python train.py --num_hidden_layers=11 --hidden_size=384 --num_attention_heads=6 --num_key_value_heads=6 --head_dim=64 --intermediate_size=2304 --vocab_size=2847 --hidden_act="relu" --norm="layernorm" --norm_place="pre" --norm_eps=1e-06 --positions="learned" --qk_norm=false --attn_scale=0.125 --bias="qkv" --tie_word_embeddings=true --parallel_block=false --init="normal" --init_std_qkv=0.0145 --init_std_o=0.00308 --init_std_up=0.0145 --init_std_down=0.00308 --optimizer="muon_variant" --learning_rate=0.00617 --lr_mult_o=1.57 --beta1=0.9 --lr_head=0.00535 --max_grad_norm=1.0 --warmup_steps=200 --schedule="cos" --final_lr_fraction=0.1 --batch_tokens=[32768, 65536, 98304] --max_seq_len=512 --doc_mask=true --train_tokens=971600000 --max_steps=15108 --dataset="wikipedia_en"
Each number is 128 + 24 x the weight over its row's rms, rounded and kept within 0 to 255. Layers, rows and columns count from 0. Numbers have three digits each. The size before them is the row's rms in percent of the matrix's.

# layer 5 attention key, 384x384, rms 0.0453, rows 160-210, columns 0-127
073:141147140113146150125154094158150127121116107093132141111157117151164115133162123114112081106135155152173109107101137104082163137111164173150150121131143117161093131103136127165124114110151080146109129146150096140173140131149119122136137141154149106114189133109095103140076119154121118112151139149129079167057136184097129107099128130135163148083121138147137176145119114105122160136090
074:124154146125123126177139134134153154112158136134074121181140086147101081113107179121114129112149168080130146069112095149139106120129106128134092109123157097109119140128130132169049134113147161167162115142113160130081088109139111137108126113122127142103132148117149109106138123141115136146169130115105137121119115089131093126125143157098124151159166144163142125135145091107105159123133
073:135128139118133103140109124138123122133123125111083149104092145134147148144154140101083092153106123129104111146135150151122124155116107078161099197134088119151122115123119136124115172134055153147124082109160085100126144157083140114128134149098149141127094128129098136164151132107125159154113161153127149141079091101163152124095130127145115081124172166145114130124098137119112128159135
071:157102116095120123130159112163145142161139141151143116124141144149136152154128142137097102109083164135132162131115123155146181146088143097124136130134145070185131060149157097129134124089175127123125143111134112126110111141121114147132173169170119141117140120136152098117147143094117119158105174102143125115136079095096101138117163128131119138113137141145164124187143144107116096141123
073:186153095153081135117123130115134086139127124152103155117091110134131145139103126139106124145128140120165107122136145099144133117162115103114148130082118130120127146121127082112132072118137097117143098147101110118137131153119118110096125144107154133136113121170100102113137127113128123094091086113145113108162140146131079172106188088119106128129130123145128128120153175150113153117102
075:116119103141133115107098143135139151169165142118143097113146163121151132126167153125153116074090155101144089131120142140102152140130118105159145137118139137100143121082096136104172103104171111088168124079117185165131133122166123113149149095118126131126152127140107141114143115125159111158145121137133158153177138154089082156136147124117110099117118119130109114136113138144129097146140
068:146140089113130117106115165139185137201129114137139142109132150165095163103159121111128142115097153107096119103145094142164139082154132126126089093183121127133163119110146151131141102102153097087119130122115072118115115123122119163132121134185117122132146178138145117118106114168115110150142150149111082144096103105128119157117127144117119110133142115120148127095164130097078143148135
072:091083143150131125114182167127142147127135114149117118169128136119167102173121143107124159166159133127095112136139119157151149122094135122156158089138145102130115120160140107130082101136114063102149084148105147110151138102125070125133193103118084140148093141143111147084076099161124148119139080162149109096101186126118097109147137098152154137134156151142135145140156094093108121139116
067:111071143151120132134115133134122127172122123137144143096153134141119103139112107142158101129181153121133154125092111156129084106167111107125167134115126148131125150145121075087141161118135145091100136162137136137158150125106121189079096124150133162126129124175119141139116150114215121145144108134156098144122144117150148128092130084110107156161142138112166128148136112114143157111115
071:161138136084114154145157102135154136141126082129101164137152123130111132084132121154151133118125154134089124130155111107162159125159148118118149098086129127124158101090120133134135129122111152102090116134144146186145086165092102181151083155126099121120113129101120133108128117155097119111140141156124120155144155145149118098122170117131131155125118153077115118100109116084108163118175
071:137096101136136128152099140190132143126106179109148153118149072129152159120156131128135122147136112118139162123149160174100116119112115127142187138119124146139129127141112142122124141131133103083160153149133111093132175107139134143098149149107107102119138125095148132129117140133144091084147085101122191183158157147144150139167102108112113086129086097131151124142111114155122128116107
074:100132158139083120123136076147173159138119158106090101114096118107148114134090144163106060094148109130136117123124098123092120101146124133124152154167120134111105136156162108157077136145094158133138119109097125141147137120124105134138128147102088095136145161104121182138158082140113126147114104134123113125112141120072124105129122143181063191129143140123158118120143169115131155146173
072:082126137107108138142137101147135117119098104159112138089169135109146178141107128128127131126099116088119127085090177165122186116100131150139117153109121124132143142129122125154133174133136114134114127139130113174114104122114118115127113198136116173109147130117137124090089124109132132131145152151124134155130123091089133123148160154128117103138120112140098136147179111134168168120111
070:112152131149136138171125156129133122118140135142145094113078095096112129124139119135117134087138120144126111134168077117140125160135148126137085096084129122120071146094118160176114138139119127115117099150138122150129091139159140119146080148117105123156140138149112142130120117200090153134160119137120149141134119123127108126128117119162162109133159122153132110086094129154081153107144
070:148146141126135122122176086173135121127111129114143092117108164115124113143107166170155165124148119132108175137148096093185098106183105144122141123153107113119110085138149095085119107102133080140165179151109106123119145141132096113117124104147117146170137133136138149170131125170139138127133148160157123109154105099106167144112116133097119118150171102131140092138143186164139134123101
066:111135141115141094130096127110134129147143127150130109083120145179131126147126124097108159108157155129133133145118105094181143091158095099125107124167086134127136157123134115177075157118079156146154122125116143135132119116131147131107127120082112100100114148131119153114132114048134114163164127117165073114146100109125132133120099171143095114118140129139158104104128165061078128145149
064:117143126165103134131110156163110150116176156139092144095140132121164116166121115154113112125120106117135098138096103118147114096103133171100129143110124127148172093108096099108082163136131102137130137143130107114129145107150143147111125122142130083134178146177088091155109130144107103132146103119110105115136081151095116140090107134153136108145182106134138118103118146124126093136157
069:133159173082158108136114126111118104157108115129113155109158138111140116147112119073092130144109104095102083089109126129125138123134101169101178112119108158108131129095101150118105122158161127113107102157117133163124113111121148137155073140128120152156138124127117134131149120172160101165099150111096119096149160119087151120093141148175140095146148125124142134105121134114117124118114
071:099090123153112121094157131163140158126174144127135116093131164115147122149161124147109132153109081119123164127136092118116131144066115119092173126161113146102110136157150115177107110157164130121094126097127128117177131127128142135065162111139151139134153058137103165111146163133159105135103123153117120111135124110100134158143144120141159185128199123156153132141104143111106172104140
069:124092142139126120114116123104151133102097117141108133126139182168139126099146188120097159141137141127085130165165138156120111105134114134153130130142136137122118133121135129156102064125118121109083153150132132117102144099168121195106132159128122118138134162142166123125165150144125188135150129126100122117143110095140129082091139144138116126126138123108123173147159137116125171140120
073:130152133129098086145122131100121112157143117129097152156133162155115154120075200112135147093131152168108086120152104117119159097152158136108134140110123150162094098141137091143144103086119162120111123158147129097147119147145113130129092151125132144124122120153192141127140124119116126142105128122098095146121102113177156142107138148123119141141112168120081120122124092122130090161149
067:165139136132119176120125161175122136107123122109110089153102127093130148123131155114120105120182102107098111157153148154103104100159144127150147084125158156160118096152093141145117142134111109106157136136113123122157134124138174135159117099125125137165099176142151096123116109120118113102152103117120133097143126134110107121083112093122125147150110148113145182096090088137147093103154
072:127089118091123125164179121122102118104133143132117111091084170104164103110132160147142132084130090140134147144175167165119159093164102098153121145109147102148113144131126087140132111100097128149086102152134106138086082128150118141131116114102139125153162122173076182103116146112156150151143110112104118159110108129150156126157141163156112093150126139119163125141101139113103109138181
074:135154109135147119108130137117147080124174128135117125128163139161115131131159112159111107109110146161108102174171151119141115113111162121116153116135128120135147097148092151166068162155169116174123108127118151073148132125147122152141149143101102114112154110130151160133135180173116119100116150107098146119147124112112108097130114151137137115130102087138109093142111155104117132095119
078:133107100174099158154135106172118125161098186117136113135139086098165138136115144115134128067130117124071095120087098119078138127114092140157139161113120140104130128075155122164160140095103122140172125106171129150078111143117135092127130094118164122152131137110136137132087119102113148095137113113159116130116125159085152173164093113139141127107178111131119109130147121124099141106176
069:130116160124109115120119102171098166098187109136050121124149138156141108163112113146105168169112164113145126116095129107133124123139131156125144135139148155126137109127105194087143143114141146103126155150112086116127128161096128142141093115121122136119150144137114108126141153137154114161089136126128099126148125176127141127162145103119096078159132116115094126107091145118124125133171
069:095139138127072127131144119097128151075140089084131131083125154166113090117138189119104142147146089123136086146132158163141203102146152086152120155129163090116126129129144118146135136153092137155163113123126146116121135106138133044087131160146142111114119114124109090127125119157184144159124144109137134098098141110125111144149142131155112120144113160134103130135111153080154126122127
072:141111140090153092129126117100154128123140119154119112111123071159130138147124129078134127159098105121161113162115135136100121089134131123106140123167118137181100110126128132134101089128114083136119129133156081150096154143108136123144133165130145086096130136094170148096109089112170127138134101133101114136143082157142133117126132149180163101145077136125084122086120155125133120138113
067:061131147109131098152149128132139130078127111124126122132136114155106154133133164126157156147131129108158160110146102074107137178116098114133155105137113159119098133113116116123147118130120138126105123132135186151096121139149142136094118117124163118147130130120153160098101151119119134127121138121112158138089092052105095138136151128114135127184140090146151151157141100102116160130144
074:079120155156143131110137154138170143094124123150160144168114124115132135145132109132104110126137142125118147115086170124122133138160145129126135122125122145132112113150149112126108166144113124112092125098131098147098158122140121099134136100176138095158126119111125143084145105116127091120118120129132161110113145138113119111088145115134082171113153107108146146130173085133142110102141
070:145151149122125105123116123131136110124131159166115150076127131135122145091118145120132091114141143125116117117112118143215177155124133124081137138128131096098142131151108115149162135155110147119143135113150191193153119145143087161153105168137119112146122141140131166132130175073123115160145131109160095135104120117129127147142102148126152112114137132095138106094146125111111114121129
072:135124150143126131080169173140113140128162160103167101132098134119110122090130181165161140116121160130094151124127097083195171142116149169174111138148114148143134117099103090084103124104135088147105126140078100134100124122141132140146161140116128132113106109123113141104164143155101162126126135116125147082095125085119135129151153084131139109163133143157148099112096129121166130104111
093:109121119067131071100125145135159147133141113148142118108117121107069122122128097138117097126123137097157083132137148131140157134148176130131112111115191133127149105108129086098101148115115137108095158109144125150185114115150103120123108152136093125149133159127143117147158140132114084136149190152118158130101147128126138150144142134153112110115107168127165089086117125132129136163114
092:153095118120132127154101121145099155131156136104153083081135120108121168149130110161119118119112161101130157107157101195096112093145114120121119157175151078130094128120128130099138096088122110127129141168156148122068152151090141169139154125135100128059123142111126101165112121118137125106100130094094122130121107162130125115126106174110122125136126158105113134139171127140129130137133
100:142126115110158113119126087109112102129113159110188085131142119093181137079110114116144121161145082122147106168149142139146116149135117101139110144117180136126116132168139126145136148126108152148132137117145107097130154125139119100091121144110143124090117140128100119113151112126154142169108106131124114120108130132108133144157119123100125160104139174103142198059125118162162112142165
096:150118157116125116114143112100156148136132090143100116141087140143139094105121127099157153109127151140110101119161114122152125147139147130082145090068162145143139141149140127088104114118124201100144145139139129116186121097140120117186097153145094116119142154131137181099129127117131140097153134126154109167111143150160136125138152162092128112115094129077118148099143088108092096140120
085:142147089116131124160126182142103110135120110144145111147124120118118118083126124146116116123127137108104101129100065107118175119137164134128111130136155110153135112079110153099153138163140145134110163191114136130130085095090180167148129141182104135094116121135074111146127133125154143129114137144117098152081130146125118139129152103133177133143113160089106112126118141141135171146130
093:175112083144121156174148143149116168153122135140154147141146098147109128092109118128120167153125170136142114118112142156117131097119142142136135137134138141120157103146136153105093167128115130158123164109088157119171160072137142135190122075139148129117161069156144137093173106115127144133132085149113103095101104122129097115120126145105133136111113132122101121124110140133136095171108
091:176129107151112111122104185142121127112132131084124139147170078120124133123128127119140126174101131132095093124129089170137133128166134145093089150127132164101123187104162129152085115137123107152094124119116138190098137132101103146107153088100116126128117135179170155142138117115142116129087107143145119109122166126148170129115100134140126136124095109078148128126144091123137105144120
086:121128122116131104128109108151118174130148113127099144159106110093149144110117160153131112055102135136102101131112124102105151104133148132185124125107122130143136144118114106174199151130168134100137076140150149155130087113163156124122173102142120148143129112134151126156115117155130099105099120137142164117102132127114137170134137110126116144084097138163159121108145117101143141095124
092:094124108136080108139157158150114107108122112136058130133139094137112112135145148141128131126143079118103147133102109088175130134131158126167131142104137168104097158126088138131122116160159144120100130097114077093112133187161130100135092148142121131109164101133100128136155124162121142143124117136118113176108127140139120143132175129171133141105138186104109144152154144085079139101094
088:113107139126139108129129113149093120170080129135137165192155132121118131130131138145131115104116133195133128121151162129090082119075152118195133135159126097094136109113146118110095089130149121119107106093106142133121102146138117149111143134089142112118158122137157129094099111115116146138126142169116080108134154127080155161112205153132162123161136125132090137155125124147067128124137
089:122131122125146125093135099126139159090116117156120142130149088087150078135140143100069119122145106162077161127149136128145136132105127133115154123140164186126110125097128120093177149085157109103128146166112108171115150152150110118106103129128066186148120123141200124090158114116158156134138116088127142133143147144135094124127180142131108146139097035106138104115108139131117126132081
093:088168132122143137135091182102150125132165122103092162127156138125132089157150113141137139130154150143136114174172108089125112115146118118114081103098132143082142099098125122130131115078121138136174126136125114091123169147128094071112130139116092127126135119093156129103143121113081136111127115167130127079139141154107108152099177145176103123111092161137152099117140139131118112094099
092:113136163156163102179119051112123138156122126140110131174114149124172144128136136135108163120083131109130145121118124095122095150155144125089146089134144114149128127152143167157141146115130164183108142075115120123167098101162134114122121101140144120172155144149099099135146096140146172124133138133143104118154097163098105125118081145162131120139070122093123136113125135157139107100120
084:099155126149154151110082150108112122107106119136126104103132137122172132138152136126145168157120115138134106169128100133126101119146091144121129101113179097121165139127168119115116152112143115126100094186127121143148135089077092114132132136165113175128121121053115139139158125163098133179104096126183136146112147149137134142120135132123113092089133130154066102138160116141155117144118
087:162099114088127121136111166147146109153146149194146105115091118082085106135151150117103141133123091119081171120111100136117115149132146130121084111093109150101098175111114103101128125150107104086109099143089145097136148096152123118094132119143121144165126119162101109144134142118142171109140133115127127104117130075104143144153154111145120150118170122134134136138067150084116148165132
094:139097104113107138135179093153100106157129079125134130131113107144150121160154142145132127128150072080161118127103125192096114138093129071150116164088079125161134145095117126131190130097136126123128149092117145136115149182119164108086119102136134127144132119124114098153150139139096104106149102112151102134158143097135113142157095136137139093142133136152078103142136134140141109144096
096:132146140102144121154117145150087139123099153112145144141120127157124119101101158148101132114111147118135151128105098085165122122175127102154166111135135126105129092159123106149147146140117129123084116112184137177126151104123133131086130152163068155127070138180144127123103129150133107134137158119128136176112072117119157102125095178119102149143148114174117150174142110110133110134143
088:111187124127058114111146124146153129102125105141148154136129137126127113087108079168138140147127155094128133120113145126184136098121134134116133135128143074100120100173146121096148139124118143160151075133145135094120113117153104134123155151121119115129118101103121160126125133098176132137131132148139155120103126119144125149093155141167077143132152118127156159138167123105144123091119
090:122128139148094114098106147123109148088164098127104153159107122140149091126147102153095140115113124152119149175123140125128166055116165148123140136158079147078144105113144117150117148178141091078125157127156116125142136157116146132171144123148112116133176153162085146140140101161117145104104101143161117106114130105109109150150115074121159149083115061117124176130093119109130119130171